python train.py --n_head=3 --n_kv_head=3 --vocab_size=512 --activation="squared_relu" --norm="rmsnorm" --norm_place="pre" --attn_scale=0.125 --init_std_o=0.00684 --init_std_up=0.0355 --lr=0.00215 --lr_head=0.00843 --decay_fraction=1.0 --seq_len=256 --train_tokens=147000000
Each number is 50 + 12 x the weight over its row's rms, rounded and kept within 0 to 99. Layers, rows and columns count from 0. The size before them is the row's rms in percent of the matrix's.

# layer 2 attention value, 192x128, rms 0.0763, rows 0-108, columns 0-63
099:47 44 31 75 36 52 67 54 56 36 57 26 37 38 37 61 59 64 67 57 51 48 39 36 29 48 44 56 76 58 54 50 30 48 51 43 52 66 42 52 44 59 65 47 70 66 75 55 62 53 73 46 22 57 35 60 57 62 46 43 37 76 57 46
093:46 48 36 43 44 64 77 50 35 24 29 40 66 41 46 63 50 39 65 76 52 42 69 60 59 52 55 63 61 63 69 29 65 41 79 49 46 54 51 60 40 60 68 55 53 35 53 59 47 32 58 53 30 63 40 25 56 78 31 41 46 56 47 43
097:49 57 46 34 22 40 34 41 39 60 42 42 51 47 43 60 55 43 43 50 61 54 71 59 67 41 38 41 59 56 47 52 74 46 45 53 35 32 51 63 52 49 54 35 76 71 40 52 46 49 52 40 16 35 37 67 44 37 54 46 42 56 76 48
087:43 56 48 50 50 61 44 50 63 70 56 45 31 70 39 47 17 54 45 18 67 54 44 47 42 49 33 36 56 49 47 61 38 46 42 48 66 56 52 40 49 55 56 41 65 81 73 22 48 38 53 42 32 70 29 59 24 50 61 58 44 62 78 58
095:62 52 49 69 44 45 62 72 45 37 54 42 50 41 59 33 46 27 48 72 45 59 88 58 59 58 59 64 49 58 47 52 66 58 43 52 43 67 43 38 56 48 49 44 39 49 48 58 48 31 59 52 51 69 53 67 63 45 43 52 73 49 45 51
091:45 39 48 83 51 29 52 67 18 39 43 60 60 65 55 71 69 42 46 61 62 40 31 55 54 35 66 36 74 47 44 57 61 52 62 53 73 63 52 55 52 32 61 45 58 27 36 47 59 47 64 48 47 39 36 55 58 55 38 48 38 51 26 48
092:59 47 49 24 43 60 59 34 76 69 53 52 65 60 29 50 39 59 58 29 54 49 63 41 62 61 48 56 41 58 87 50 54 38 42 51 31 43 66 37 58 52 66 55 58 65 66 40 56 58 39 49 49 57 46 42 49 75 52 52 58 52 45 57
091:61 50 63 28 30 57 52 60 45 78 64 27 45 71 33 25 46 41 40 67 47 48 52 63 72 49 44 38 47 40 54 53 66 48 46 53 41 45 55 43 40 36 48 57 40 46 62 41 39 62 34 57 46 65 25 55 64 47 42 34 66 43 43 50
088:43 36 57 36 69 60 67 50 45 38 43 66 51 35 55 61 59 72 52 54 56 48 79 52 31 34 36 38 52 36 49 38 38 58 40 46 45 68 28 85 43 45 46 53 46 31 49 50 53 34 52 46 49 48 40 56 26 42 45 45 33 31 41 33
097:60 51 45 67 42 73 49 52 60 68 44 43 67 58 29 51 57 34 48 61 57 55 47 38 43 56 43 48 57 52 51 61 31 59 41 51 46 24 55 52 42 61 57 67 38 65 87 54 50 52 43 53 32 46 43 67 85 83 48 44 51 66 48 37
085:28 53 44 29 52 59 75 47 55 47 49 41 55 48 41 36 42 71 35 49 45 49 42 66 52 41 60 41 62 55 54 55 56 23 41 51 55 53 54 60 66 46 43 58 57 56 50 69 45 43 56 45 51 48 32 84 59 53 59 42 67 40 50 75
088:52 41 74 24 57 43 40 47 47 52 46 59 51 62 64 43 61 45 61 37 47 40 38 39 59 46 47 49 81 55 49 44 67 56 55 49 31 29 51 35 49 52 63 22 47 25 44 47 54 54 63 54 40 48 55 34 44 37 51 48 44 47 46 40
089:59 45 44 45 49 56 65 64 34 42 35 49 60 51 50 47 57 81 44 34 41 44 31 44 64 48 36 50 36 60 22 67 54 48 45 42 63 64 46 53 48 58 46 65 35 53 56 38 44 48 61 51 67 29 46 46 47 46 47 55 55 16 62 56
098:49 36 40 65 24 54 46 50 48 53 43 52 47 61 63 48 88 65 42 52 40 59 35 38 48 54 48 59 55 46 51 61 28 42 41 49 36 29 51 67 48 63 44 75 45 58 57 80 41 43 47 59 61 41 63 64 55 45 45 36 44 31 56 48
089:53 45 35 65 52 54 47 44 46 36 52 53 73 43 51 59 41 55 54 58 48 36 73 33 55 46 75 42 40 53 28 57 38 59 23 46 35 64 40 32 59 18 30 39 54 47 47 36 47 39 66 44 42 49 39 56 27 44 27 61 58 29 28 62
092:35 61 33 48 49 54 62 47 48 36 46 47 49 65 70 44 37 44 40 81 45 40 47 54 63 36 57 47 45 44 62 37 67 55 44 58 49 38 38 66 53 24 56 53 26 31 41 70 55 33 61 43 34 44 42 73 44 21 38 54 59 46 32 50
108:48 30 38 64 47 43 48 36 69 28 41 44 43 26 42 59 49 46 51 75 48 55 59 30 39 47 61 52 56 83 51 40 66 49 60 51 44 51 48 62 47 32 54 32 44 53 47 67 66 42 47 54 63 57 63 61 79 53 36 55 46 60 41 51
089:57 53 49 47 35 63 56 47 73 53 26 51 48 58 41 74 51 65 68 44 48 53 53 38 30 52 37 56 33 54 59 60 72 25 33 43 48 54 66 43 55 64 59 37 46 70 60 54 60 60 50 58 78 51 70 45 52 58 61 46 71 36 50 60
087:59 46 57 56 49 46 50 36 44 40 69 54 65 48 47 66 57 32 44 47 40 65 66 39 23 58 57 40 29 36 28 43 45 51 51 53 43 37 57 77 43 37 35 35 38 54 03 51 45 56 21 53 49 48 65 28 49 60 41 40 52 22 31 49
099:53 54 57 43 44 45 48 78 45 49 48 71 47 77 60 44 44 51 35 49 48 60 41 39 35 47 48 30 49 39 55 47 68 49 59 52 69 60 51 80 54 48 58 66 30 50 51 31 53 45 51 50 79 62 47 62 46 20 24 55 53 25 43 65
104:49 49 50 50 46 53 68 33 70 49 55 54 58 36 41 48 55 56 57 49 42 44 49 41 61 50 24 60 30 35 43 39 43 61 58 38 32 43 46 36 48 55 58 65 43 25 49 53 68 55 45 64 60 48 52 73 69 56 52 41 67 64 41 12
089:39 41 36 51 33 53 49 56 48 27 61 53 42 59 47 27 45 64 56 37 43 24 35 42 36 42 47 59 63 57 40 53 50 29 62 42 48 85 61 58 55 43 44 37 55 56 38 48 58 57 49 47 49 56 52 77 60 40 57 59 74 48 38 44
095:35 41 62 51 45 37 53 70 40 48 23 51 63 62 60 44 65 54 53 62 44 55 41 56 50 51 52 72 59 47 52 47 54 46 49 40 35 62 54 57 59 57 72 52 42 21 49 52 42 48 53 62 46 44 66 51 59 44 42 53 75 46 35 33
084:56 81 66 67 56 56 39 43 43 46 77 52 41 44 63 70 44 37 41 57 46 59 68 35 39 43 60 58 43 74 44 43 72 41 38 58 59 71 66 38 51 44 36 56 46 69 38 46 39 58 54 49 51 34 64 42 42 51 44 54 43 20 47 53
098:37 58 35 61 56 57 81 24 69 45 50 46 44 29 52 60 51 50 50 51 51 46 57 31 39 44 64 62 40 60 70 34 40 54 35 55 55 54 66 57 48 20 30 47 52 75 65 60 50 40 63 50 35 49 28 57 44 53 47 47 41 63 64 60
095:47 39 54 37 54 46 70 49 45 37 49 41 40 49 52 48 42 36 47 51 45 55 55 75 30 57 54 46 77 58 47 52 39 32 36 52 46 60 48 56 48 56 44 37 56 54 34 79 38 35 57 46 45 51 35 38 38 38 34 50 37 47 45 63
080:43 64 47 47 67 45 46 40 36 51 48 75 43 53 68 71 53 40 59 43 36 40 68 38 67 39 61 49 32 66 30 47 51 53 32 58 52 59 62 48 51 51 47 41 43 60 31 55 56 47 33 49 43 41 52 46 31 51 45 54 48 25 28 54
104:63 64 56 54 57 28 30 52 38 76 50 50 53 65 63 38 47 45 50 51 44 65 54 64 64 51 53 45 42 59 70 55 62 38 40 60 60 42 59 40 48 57 62 53 61 71 53 40 53 40 44 47 64 79 65 32 59 63 54 45 37 24 57 76
082:55 66 49 47 58 45 49 33 36 48 65 50 59 57 47 50 71 50 43 53 56 44 64 31 46 61 58 36 37 36 39 63 30 44 48 53 56 50 72 67 51 57 58 53 73 56 32 24 41 62 39 42 37 43 52 47 65 61 47 57 50 33 32 38
111:43 49 44 52 58 54 54 37 72 31 36 57 48 46 63 69 63 26 34 57 61 44 30 70 51 38 51 42 66 46 47 46 40 38 62 40 66 49 52 25 48 52 83 59 45 57 58 73 53 48 61 56 61 71 45 57 53 47 41 54 50 39 34 48
101:43 50 33 56 37 69 31 69 48 48 43 34 45 34 56 69 40 44 46 61 43 57 54 51 71 52 72 57 51 49 07 47 40 53 65 57 49 53 35 77 44 51 42 63 35 26 54 43 50 46 43 38 44 55 40 48 55 49 30 52 48 54 54 49
099:51 37 49 63 45 47 48 62 82 52 65 48 61 42 41 74 59 46 44 48 54 58 57 53 53 27 52 59 28 70 55 54 49 78 44 37 41 49 59 30 42 37 46 54 42 51 42 63 67 59 61 58 52 71 62 65 67 55 44 54 72 52 47 50
095:36 58 46 41 58 57 53 24 60 66 56 48 57 44 42 54 30 58 65 50 51 52 52 30 56 53 61 50 22 59 43 54 31 50 43 46 31 52 66 49 49 57 59 64 34 62 60 58 60 46 40 51 61 34 63 54 68 64 62 44 53 51 69 36
112:45 48 51 69 53 38 51 52 65 62 60 55 50 74 48 46 59 58 48 47 54 44 46 54 69 37 47 27 45 51 53 45 60 57 67 48 57 26 44 33 44 50 77 60 31 42 57 39 69 53 35 57 51 89 56 33 74 39 47 54 36 40 36 45
087:63 54 43 63 45 48 72 50 46 44 63 58 39 53 62 29 43 45 36 44 33 54 43 57 50 63 49 50 45 37 43 38 37 40 40 45 39 50 47 51 45 68 61 65 66 53 48 70 37 40 61 48 49 22 42 51 51 51 38 49 55 45 60 71
094:52 26 58 64 56 51 56 89 50 53 64 54 49 77 53 61 69 57 31 39 52 48 48 40 44 48 63 52 45 59 58 45 44 67 46 46 69 56 55 53 38 35 41 55 54 57 52 47 53 50 58 47 49 45 45 55 51 40 18 58 43 54 41 71
078:35 39 37 39 39 46 47 57 58 61 32 36 64 76 59 59 68 59 50 55 33 48 58 57 51 44 38 45 63 56 85 43 44 50 48 49 41 45 53 40 36 53 35 51 45 72 45 64 63 60 60 58 32 63 67 46 61 61 57 46 41 51 48 43
097:45 57 34 53 56 47 45 55 35 60 42 46 64 76 49 53 54 52 40 64 52 47 71 74 57 35 43 65 60 71 43 51 45 67 57 51 49 38 49 27 61 43 48 57 47 49 48 54 58 38 22 56 46 42 57 53 50 52 65 46 37 57 53 35
092:73 53 49 66 69 39 59 46 45 37 59 49 33 47 64 59 52 58 49 34 57 57 55 57 40 43 29 33 31 46 64 35 48 53 54 64 74 73 51 44 47 39 52 47 61 54 55 34 44 42 83 46 66 71 40 34 42 50 22 50 40 34 39 55
098:52 67 40 31 81 30 66 52 44 62 72 69 43 46 72 55 66 62 59 46 42 37 58 24 58 41 48 40 37 09 66 36 45 42 51 60 54 64 66 68 55 47 44 44 55 48 60 24 64 39 64 40 58 57 37 61 48 34 64 64 44 38 54 30
094:62 57 65 57 48 60 50 52 66 77 64 43 31 58 44 19 45 50 52 43 36 48 46 52 64 58 57 46 48 55 41 65 45 55 46 39 56 57 54 25 39 45 33 68 58 66 56 41 58 63 60 43 69 25 48 76 49 51 45 43 35 50 55 75
098:72 59 63 53 46 59 26 56 56 52 59 42 74 53 55 25 59 30 33 59 48 58 74 77 59 59 40 78 43 65 52 54 64 63 49 55 36 35 37 37 59 46 62 60 56 47 51 57 49 54 45 51 55 61 74 38 44 76 50 37 59 49 64 59
092:58 40 46 29 44 33 60 54 27 50 58 65 48 48 48 45 57 50 47 44 46 44 37 42 45 55 39 48 41 18 60 48 35 49 67 55 53 54 66 68 42 48 54 60 71 64 33 44 43 38 54 49 45 50 49 50 51 41 45 63 44 37 23 59
089:53 33 41 46 45 55 25 40 70 52 59 46 59 52 77 49 64 39 49 45 48 59 46 37 34 50 68 55 58 64 32 69 44 42 31 34 27 50 46 35 54 56 38 20 59 55 44 37 71 62 59 45 36 47 51 63 15 46 59 71 58 35 50 63
088:58 42 62 47 64 43 55 39 53 55 71 50 36 49 53 24 51 42 70 45 45 51 71 43 44 69 54 61 48 57 71 69 48 34 36 54 56 61 65 49 50 58 22 44 60 64 24 39 42 50 53 41 49 44 40 62 41 60 62 43 35 73 53 75
103:46 40 33 33 39 48 42 50 50 41 42 56 51 38 44 67 18 53 62 51 37 59 52 56 54 62 41 49 55 71 56 52 50 26 50 50 52 56 47 61 46 64 52 48 40 40 44 47 85 41 54 54 71 68 57 26 46 47 79 61 51 57 70 52
093:28 55 50 68 64 42 56 63 53 34 50 45 52 41 51 86 77 53 53 51 47 62 52 60 42 64 65 41 62 45 56 42 46 39 41 56 74 55 46 58 40 48 22 49 57 58 33 64 36 60 75 48 44 65 46 23 52 56 67 48 38 63 31 54
101:44 41 57 56 39 52 64 63 52 67 55 52 50 62 47 47 76 48 70 34 43 46 43 28 72 46 55 42 41 37 67 55 53 36 59 52 49 53 72 75 48 42 58 41 51 52 57 54 43 57 36 44 60 83 49 35 63 66 56 52 70 31 25 37
085:38 47 42 40 51 48 51 36 42 61 32 58 54 60 61 42 92 69 54 55 56 33 46 57 62 40 53 32 43 45 68 35 62 48 67 56 45 48 61 41 62 19 66 44 46 30 55 53 50 41 27 62 48 76 56 19 62 54 57 39 42 67 45 27
088:63 41 48 50 31 52 38 64 41 51 57 46 58 13 53 43 50 50 62 50 53 54 53 35 45 66 59 53 64 55 50 52 41 54 44 70 33 57 48 94 38 47 29 49 51 42 32 56 37 52 47 44 34 63 40 38 41 56 46 39 52 43 72 45
104:51 56 52 47 80 29 53 28 43 41 51 39 46 61 58 67 37 42 51 49 54 41 53 57 60 50 33 57 56 64 74 46 63 28 43 56 65 71 61 29 48 53 51 54 71 77 63 42 31 40 64 40 54 49 40 39 29 57 29 53 30 36 54 63
096:55 52 66 41 59 51 42 68 30 49 83 69 27 61 55 67 33 17 58 33 45 53 45 51 64 57 28 46 41 46 54 49 58 57 86 50 55 72 53 55 51 71 72 59 62 42 53 57 59 59 37 43 67 55 53 28 41 45 59 63 45 63 56 40
090:50 64 51 42 69 42 39 48 56 76 46 32 54 48 48 63 41 46 55 50 56 60 54 49 50 65 73 46 67 62 49 47 57 38 70 58 60 45 65 51 45 43 32 46 45 63 36 63 60 56 41 45 53 47 36 49 50 54 36 49 31 60 48 71
082:35 61 59 48 56 47 69 63 45 48 48 33 33 57 23 86 28 44 42 51 65 58 61 41 49 60 62 39 57 45 43 46 60 48 60 54 52 40 65 57 47 52 54 61 54 51 35 49 42 56 47 36 43 77 67 54 51 45 52 60 69 24 32 46
086:67 61 66 48 62 39 55 44 36 41 53 67 60 53 78 44 70 32 35 38 59 55 47 47 37 63 62 48 44 35 61 48 41 41 60 51 73 66 64 62 50 58 46 76 61 60 52 46 29 45 68 45 47 33 46 62 64 50 29 58 33 49 42 48
094:59 56 66 66 68 50 40 61 44 51 58 57 46 36 71 59 45 42 31 58 57 61 58 57 43 40 75 43 53 56 51 43 55 54 45 58 88 53 40 32 42 44 43 49 53 70 51 48 39 29 59 46 36 63 51 44 54 51 32 60 32 31 68 68
103:63 43 64 63 33 43 17 81 29 57 40 70 30 55 48 33 57 43 43 47 56 63 55 44 41 48 58 42 54 48 37 61 63 41 47 43 54 30 36 54 51 56 73 48 40 65 67 56 45 42 54 55 54 71 62 37 57 34 60 52 58 33 52 64
104:68 36 64 20 29 67 59 48 56 72 41 59 43 44 36 40 31 52 60 30 29 59 43 69 39 58 47 45 49 64 55 61 31 58 32 46 18 44 48 54 43 54 42 49 52 35 52 39 34 57 38 48 56 44 48 32 23 55 67 40 65 52 53 54
102:37 50 58 47 58 52 59 68 48 50 29 63 38 45 40 46 54 47 48 38 52 36 62 60 42 52 68 52 62 30 33 55 73 54 60 30 63 51 67 47 59 25 65 44 50 38 48 56 42 53 39 54 41 30 54 40 46 39 44 68 56 70 29 54
086:49 64 74 60 67 21 53 53 29 69 85 51 58 69 64 41 46 43 45 50 55 56 49 58 45 46 61 55 41 38 36 47 54 47 49 69 55 49 56 57 56 61 36 52 38 67 25 40 39 42 46 55 60 56 30 51 58 43 47 40 32 24 66 59
099:66 35 65 47 49 41 59 52 59 67 63 50 65 57 33 48 57 16 65 48 56 54 47 69 48 60 61 52 39 46 52 59 17 38 58 56 53 34 48 54 45 83 41 49 52 08 64 31 56 41 51 38 62 37 58 32 54 82 61 48 44 25 40 42
104:48 53 37 57 57 40 69 36 49 39 51 42 56 52 54 55 64 48 42 47 48 55 62 54 55 56 59 42 51 58 51 45 58 51 62 56 39 20 30 50 42 46 40 45 27 54 38 58 65 53 51 52 25 50 47 56 73 62 40 48 45 61 43 34
092:55 67 56 25 66 47 52 53 48 40 45 37 49 43 58 34 60 37 41 52 57 46 48 46 61 50 54 63 43 44 47 53 63 55 63 68 63 29 60 64 43 46 42 50 40 52 46 33 26 53 65 40 33 36 53 52 37 53 28 47 32 26 40 50
103:53 24 37 49 25 57 45 56 41 52 45 65 50 48 41 43 47 54 36 52 48 43 41 40 41 26 56 41 60 59 40 44 47 57 49 41 30 53 39 65 53 38 60 49 52 41 54 43 39 51 40 58 31 14 42 57 55 19 22 56 59 61 58 35
100:35 63 42 55 49 63 41 25 64 40 61 37 56 50 50 24 57 75 38 35 32 49 37 63 64 55 42 55 66 44 51 42 51 30 60 45 50 48 18 40 44 46 50 53 48 75 43 52 47 37 40 61 62 53 30 59 62 41 49 44 53 63 52 45
102:51 58 44 84 37 48 41 64 27 58 29 34 65 41 37 32 50 37 47 43 41 37 33 53 36 53 65 56 50 52 68 52 67 64 46 52 23 54 54 63 45 31 65 45 61 52 51 35 33 55 33 49 47 38 33 46 19 52 69 50 39 57 53 56
098:63 46 66 60 28 54 49 43 65 68 38 28 49 71 57 57 42 58 77 58 56 53 55 55 47 49 70 52 45 35 56 54 59 55 34 44 63 60 62 57 54 63 48 49 40 58 31 41 48 53 39 45 62 61 46 76 53 52 53 53 28 58 36 59
079:28 50 39 62 56 41 41 74 59 44 54 57 44 29 65 37 44 62 42 53 41 63 36 41 84 50 54 41 50 48 56 52 52 53 57 42 41 57 51 32 58 78 43 47 73 37 17 68 68 53 37 37 47 58 59 50 58 43 62 48 46 44 70 49
095:56 49 58 49 43 58 33 32 56 66 45 37 32 38 79 43 37 67 47 41 53 62 43 34 21 64 79 52 32 36 48 42 50 33 60 41 60 45 62 46 48 57 55 49 66 58 72 28 52 38 48 51 37 48 41 69 61 54 41 45 63 62 53 66
098:59 67 46 43 55 40 47 54 42 49 55 46 46 41 64 50 77 43 73 54 45 39 49 37 57 54 45 59 67 42 65 50 58 25 35 58 37 40 52 39 49 44 35 40 54 70 49 59 39 52 71 51 37 66 40 73 63 41 49 50 38 15 48 42
087:55 44 70 42 59 51 51 65 41 53 42 47 56 49 52 34 53 73 53 46 27 55 32 36 57 38 38 41 65 65 37 55 27 39 65 61 52 60 32 45 40 60 57 58 43 59 51 54 49 34 42 45 46 54 65 66 52 37 39 48 63 50 32 60
104:65 57 39 38 60 52 64 52 39 61 47 51 46 67 31 37 50 46 62 30 36 35 70 47 64 36 31 41 63 55 61 53 58 52 62 50 60 57 62 60 51 48 50 51 42 32 71 45 55 60 60 61 39 64 78 61 45 17 62 56 42 52 59 54
089:53 54 69 46 44 48 55 64 64 80 66 52 62 61 57 40 58 51 51 47 50 49 56 44 58 60 66 61 61 40 56 46 73 61 45 51 54 54 50 45 48 54 45 47 42 64 07 56 50 70 36 30 54 56 51 59 67 34 40 51 30 51 45 50
094:48 35 64 62 47 47 49 54 59 55 49 37 54 52 25 51 72 43 59 68 46 45 60 45 63 71 43 49 51 27 64 46 42 84 43 61 54 31 63 57 44 45 36 58 49 52 60 44 34 58 69 41 49 60 26 22 53 68 46 43 60 51 49 62
089:44 43 34 49 35 45 57 36 61 39 57 32 48 58 67 74 67 60 34 32 37 64 41 69 46 48 45 38 54 40 43 40 43 39 32 50 57 43 49 67 57 80 52 43 40 64 42 47 64 42 41 49 59 42 53 69 50 70 50 46 63 37 39 51
109:56 33 38 46 50 54 33 69 52 30 41 41 39 47 71 56 53 59 34 55 61 47 68 67 66 31 31 37 41 31 57 39 33 44 59 44 42 59 49 46 47 41 63 37 55 39 37 51 71 67 33 50 35 53 66 63 35 47 51 49 71 57 43 31
092:55 57 45 60 44 47 36 27 71 54 45 65 69 57 46 72 22 36 39 53 59 47 69 40 42 47 65 57 42 36 47 58 59 54 41 48 61 46 56 37 63 54 64 40 31 37 22 46 61 51 42 45 29 38 55 74 56 51 21 56 36 54 62 41
094:43 63 48 50 62 48 50 58 29 19 41 52 24 43 52 40 44 58 41 44 56 61 68 49 49 53 57 29 64 59 51 37 69 50 44 58 46 55 64 64 68 62 52 40 55 24 53 24 41 48 65 50 65 43 66 57 41 62 57 49 49 44 48 34
083:66 51 71 47 59 59 70 48 49 59 40 45 49 44 48 50 80 63 57 34 47 49 56 62 54 57 47 52 58 47 75 48 72 47 51 46 48 54 49 60 47 29 35 59 48 47 70 48 40 58 58 56 70 53 50 57 71 57 54 63 44 40 43 43
086:49 30 46 45 53 38 42 49 46 75 42 62 68 43 46 91 51 45 51 64 47 43 45 52 62 48 49 54 43 34 36 66 20 55 52 54 41 51 42 68 55 30 62 60 50 68 54 63 71 45 52 49 61 41 65 39 57 69 46 55 49 47 46 47
106:46 74 24 54 62 50 41 49 62 71 46 56 27 37 52 54 50 64 49 66 50 42 68 38 44 38 54 42 57 45 28 52 27 56 41 54 52 40 47 63 53 43 40 55 67 37 57 56 67 47 63 50 39 58 52 56 20 70 43 43 12 66 61 59
099:46 26 53 60 64 38 72 58 45 36 64 44 49 51 58 47 51 35 66 55 59 38 52 66 39 55 65 52 55 47 56 42 82 53 38 57 45 76 46 70 37 70 68 59 52 32 58 52 40 71 75 65 48 59 67 34 58 48 49 52 81 60 51 58
100:48 33 56 36 62 57 49 33 42 35 49 45 21 48 53 49 34 57 71 44 69 51 39 54 34 27 58 40 69 66 42 47 70 41 57 53 63 70 46 39 47 53 53 54 59 20 57 30 47 62 53 46 43 63 52 64 32 43 45 54 67 51 35 66
097:58 51 44 58 31 69 32 53 42 38 37 52 70 50 41 45 38 49 49 61 61 42 39 41 08 36 55 32 46 42 45 42 43 61 42 51 58 41 47 33 49 28 77 61 44 42 58 44 56 57 54 60 75 43 63 61 38 52 63 50 64 42 51 45
108:42 49 40 43 66 55 55 34 56 46 38 58 60 57 49 63 45 58 62 42 46 49 48 72 60 42 54 40 48 80 43 62 37 61 43 52 59 21 53 63 54 60 48 59 47 38 61 36 50 46 54 54 60 74 65 44 51 52 44 52 46 51 70 73
095:58 77 70 76 59 34 49 60 50 51 43 37 58 64 55 41 66 65 47 52 53 44 43 47 59 48 62 48 74 46 48 57 51 41 57 59 33 64 53 44 39 60 36 41 56 80 53 46 28 52 76 39 64 50 41 63 43 68 48 47 23 38 35 56
087:44 44 50 48 31 25 29 50 28 64 29 48 59 44 59 84 45 42 45 33 40 56 50 49 51 45 55 33 58 75 43 50 59 44 45 38 43 61 34 68 43 33 50 59 41 60 34 31 60 52 19 59 36 34 57 38 37 65 65 55 53 55 38 28
104:47 45 52 67 67 58 54 53 41 40 67 57 43 46 56 40 31 38 42 32 63 61 62 50 51 57 38 57 56 44 60 47 61 49 31 47 55 61 56 57 71 74 46 33 82 45 37 27 52 39 65 54 56 52 64 50 56 57 54 49 60 52 64 63
106:45 60 47 43 72 58 47 42 48 48 58 65 56 68 66 36 48 37 41 54 55 46 49 65 59 41 39 43 55 51 60 56 42 47 44 48 64 40 54 28 57 60 48 32 63 58 31 50 65 40 73 53 35 66 48 52 26 53 55 43 35 58 58 66
093:61 45 54 31 62 51 58 41 70 47 54 50 48 57 44 38 47 60 51 58 48 48 60 56 34 53 79 37 43 78 42 40 79 54 50 56 52 62 62 54 40 45 44 53 73 67 58 39 51 66 45 58 64 48 51 51 25 56 57 47 42 43 53 58
092:49 50 49 35 55 42 66 52 64 45 78 57 39 59 65 47 58 56 42 34 51 46 61 36 61 50 57 64 33 32 71 52 73 51 50 41 43 66 51 30 57 46 43 57 60 83 55 66 54 56 56 60 62 58 48 47 66 40 65 50 72 36 46 49
094:31 70 23 36 47 34 46 65 38 73 65 42 45 54 39 34 61 49 46 34 37 38 52 46 60 65 39 47 48 42 60 40 69 51 41 55 54 37 37 74 56 38 36 60 44 52 47 35 46 59 56 52 55 49 38 61 59 30 49 57 44 56 67 46
093:41 56 52 42 50 63 17 49 55 77 27 56 53 48 57 76 42 49 57 61 54 48 57 63 36 61 54 55 43 73 48 42 59 63 53 51 38 54 40 52 46 29 54 64 34 63 22 61 60 75 44 62 48 48 64 54 55 63 36 54 59 32 57 33
096:48 52 63 40 34 51 46 59 62 65 52 39 62 47 49 40 47 48 60 70 33 49 43 41 38 39 44 43 37 61 73 30 41 55 56 58 38 41 59 60 42 40 52 65 54 65 68 61 42 34 62 54 44 60 49 58 59 57 44 47 73 35 59 34
097:57 55 72 62 31 39 41 58 36 47 33 42 45 51 42 52 62 63 64 55 47 53 35 45 28 66 62 44 47 36 71 36 65 40 58 51 36 44 53 66 43 36 53 72 47 70 43 58 44 43 35 57 59 25 33 30 63 55 70 50 53 27 37 38
087:73 43 60 28 26 36 44 45 31 45 56 27 39 60 45 62 52 61 50 42 53 47 49 29 35 55 64 47 49 44 35 55 66 43 35 52 52 70 56 42 46 54 49 55 41 82 50 29 29 63 66 56 44 41 58 49 53 41 50 50 56 21 31 31
088:40 64 54 42 47 53 34 68 37 40 59 37 47 41 63 36 40 48 60 39 57 71 54 53 56 56 49 58 48 50 50 50 58 49 63 43 36 36 38 21 51 40 62 61 65 54 40 46 51 71 23 46 54 36 71 56 72 33 53 55 60 32 53 34
098:45 57 49 71 42 41 62 67 34 52 46 47 39 59 42 54 59 38 49 64 60 70 58 38 75 59 51 30 69 37 60 42 68 54 24 54 41 58 53 58 50 81 47 55 59 36 42 41 55 43 70 48 31 47 65 40 41 73 48 42 52 52 53 57
088:36 43 39 59 62 49 27 55 37 42 57 49 36 42 59 34 36 44 67 45 57 65 63 48 63 49 66 47 52 51 52 48 41 73 58 45 55 66 46 70 46 37 44 69 45 22 77 27 43 33 47 50 36 61 46 49 52 54 46 49 53 45 39 36
078:44 44 50 54 37 51 44 62 48 24 38 52 70 57 56 62 32 71 65 84 48 53 45 34 67 69 30 62 56 69 27 61 35 61 42 56 26 46 53 45 41 45 61 49 50 38 45 64 37 28 63 37 61 47 65 22 49 65 46 55 43 77 61 44
086:52 46 40 41 47 31 50 65 31 44 21 58 49 62 39 75 49 50 60 58 63 46 40 54 61 47 50 53 48 54 41 61 35 51 50 47 60 52 60 65 58 58 49 55 55 31 60 50 44 46 49 57 47 42 31 59 30 51 61 50 39 61 39 30
083:52 54 52 46 15 34 57 24 67 59 45 39 77 63 41 64 52 53 60 59 58 65 24 35 57 65 57 49 47 57 58 52 63 46 49 41 48 49 49 18 47 62 59 66 55 40 42 68 76 68 41 48 46 48 50 51 56 49 73 54 57 39 57 46
104:51 47 60 43 61 52 43 54 46 59 50 38 48 63 40 34 39 53 36 70 52 48 57 55 59 45 38 58 42 50 48 43 70 60 68 51 29 61 55 33 47 25 42 51 41 32 71 56 38 63 47 38 68 39 46 46 46 53 44 53 49 47 47 51
093:48 31 51 31 51 70 49 66 48 31 21 67 84 51 56 47 52 30 56 54 52 53 63 46 75 49 34 51 51 54 54 47 70 39 53 46 43 57 76 43 56 37 56 56 53 37 63 49 46 49 31 50 39 26 80 40 52 35 50 44 52 46 55 50
101:39 51 48 78 38 70 36 63 45 45 53 59 56 50 64 63 34 37 41 66 53 68 55 69 59 54 53 54 34 61 58 58 35 42 58 51 62 33 51 67 54 61 47 13 54 58 40 57 58 52 48 43 61 40 67 69 56 45 62 39 48 38 64 42
088:45 58 57 47 60 47 51 77 66 39 67 40 48 63 59 33 40 50 59 40 70 57 48 53 57 60 45 54 62 37 53 41 59 43 44 55 49 65 69 69 52 68 64 49 55 35 57 40 58 29 36 44 51 58 51 36 75 35 60 63 65 46 37 55
105:33 45 45 62 35 70 38 58 48 02 48 66 66 36 41 66 47 32 48 51 52 57 44 64 56 40 44 48 37 62 23 46 53 54 54 51 65 55 38 48 49 60 67 46 54 29 57 45 67 54 40 43 51 34 65 40 68 38 53 45 56 38 66 35
089:45 52 41 50 40 44 48 37 64 40 63 33 54 54 41 39 50 60 31 44 55 50 63 56 51 53 51 51 34 51 39 38 62 47 48 48 68 57 49 33 46 64 49 48 53 39 22 40 54 72 33 51 43 31 47 52 60 37 37 47 55 65 64 62
090:42 49 41 46 53 75 47 34 49 60 51 49 16 35 29 51 49 28 61 40 54 47 53 45 52 42 50 63 56 39 68 55 47 78 59 47 44 60 43 50 44 39 52 71 45 29 59 53 36 42 58 57 47 58 60 75 56 37 49 50 66 43 66 40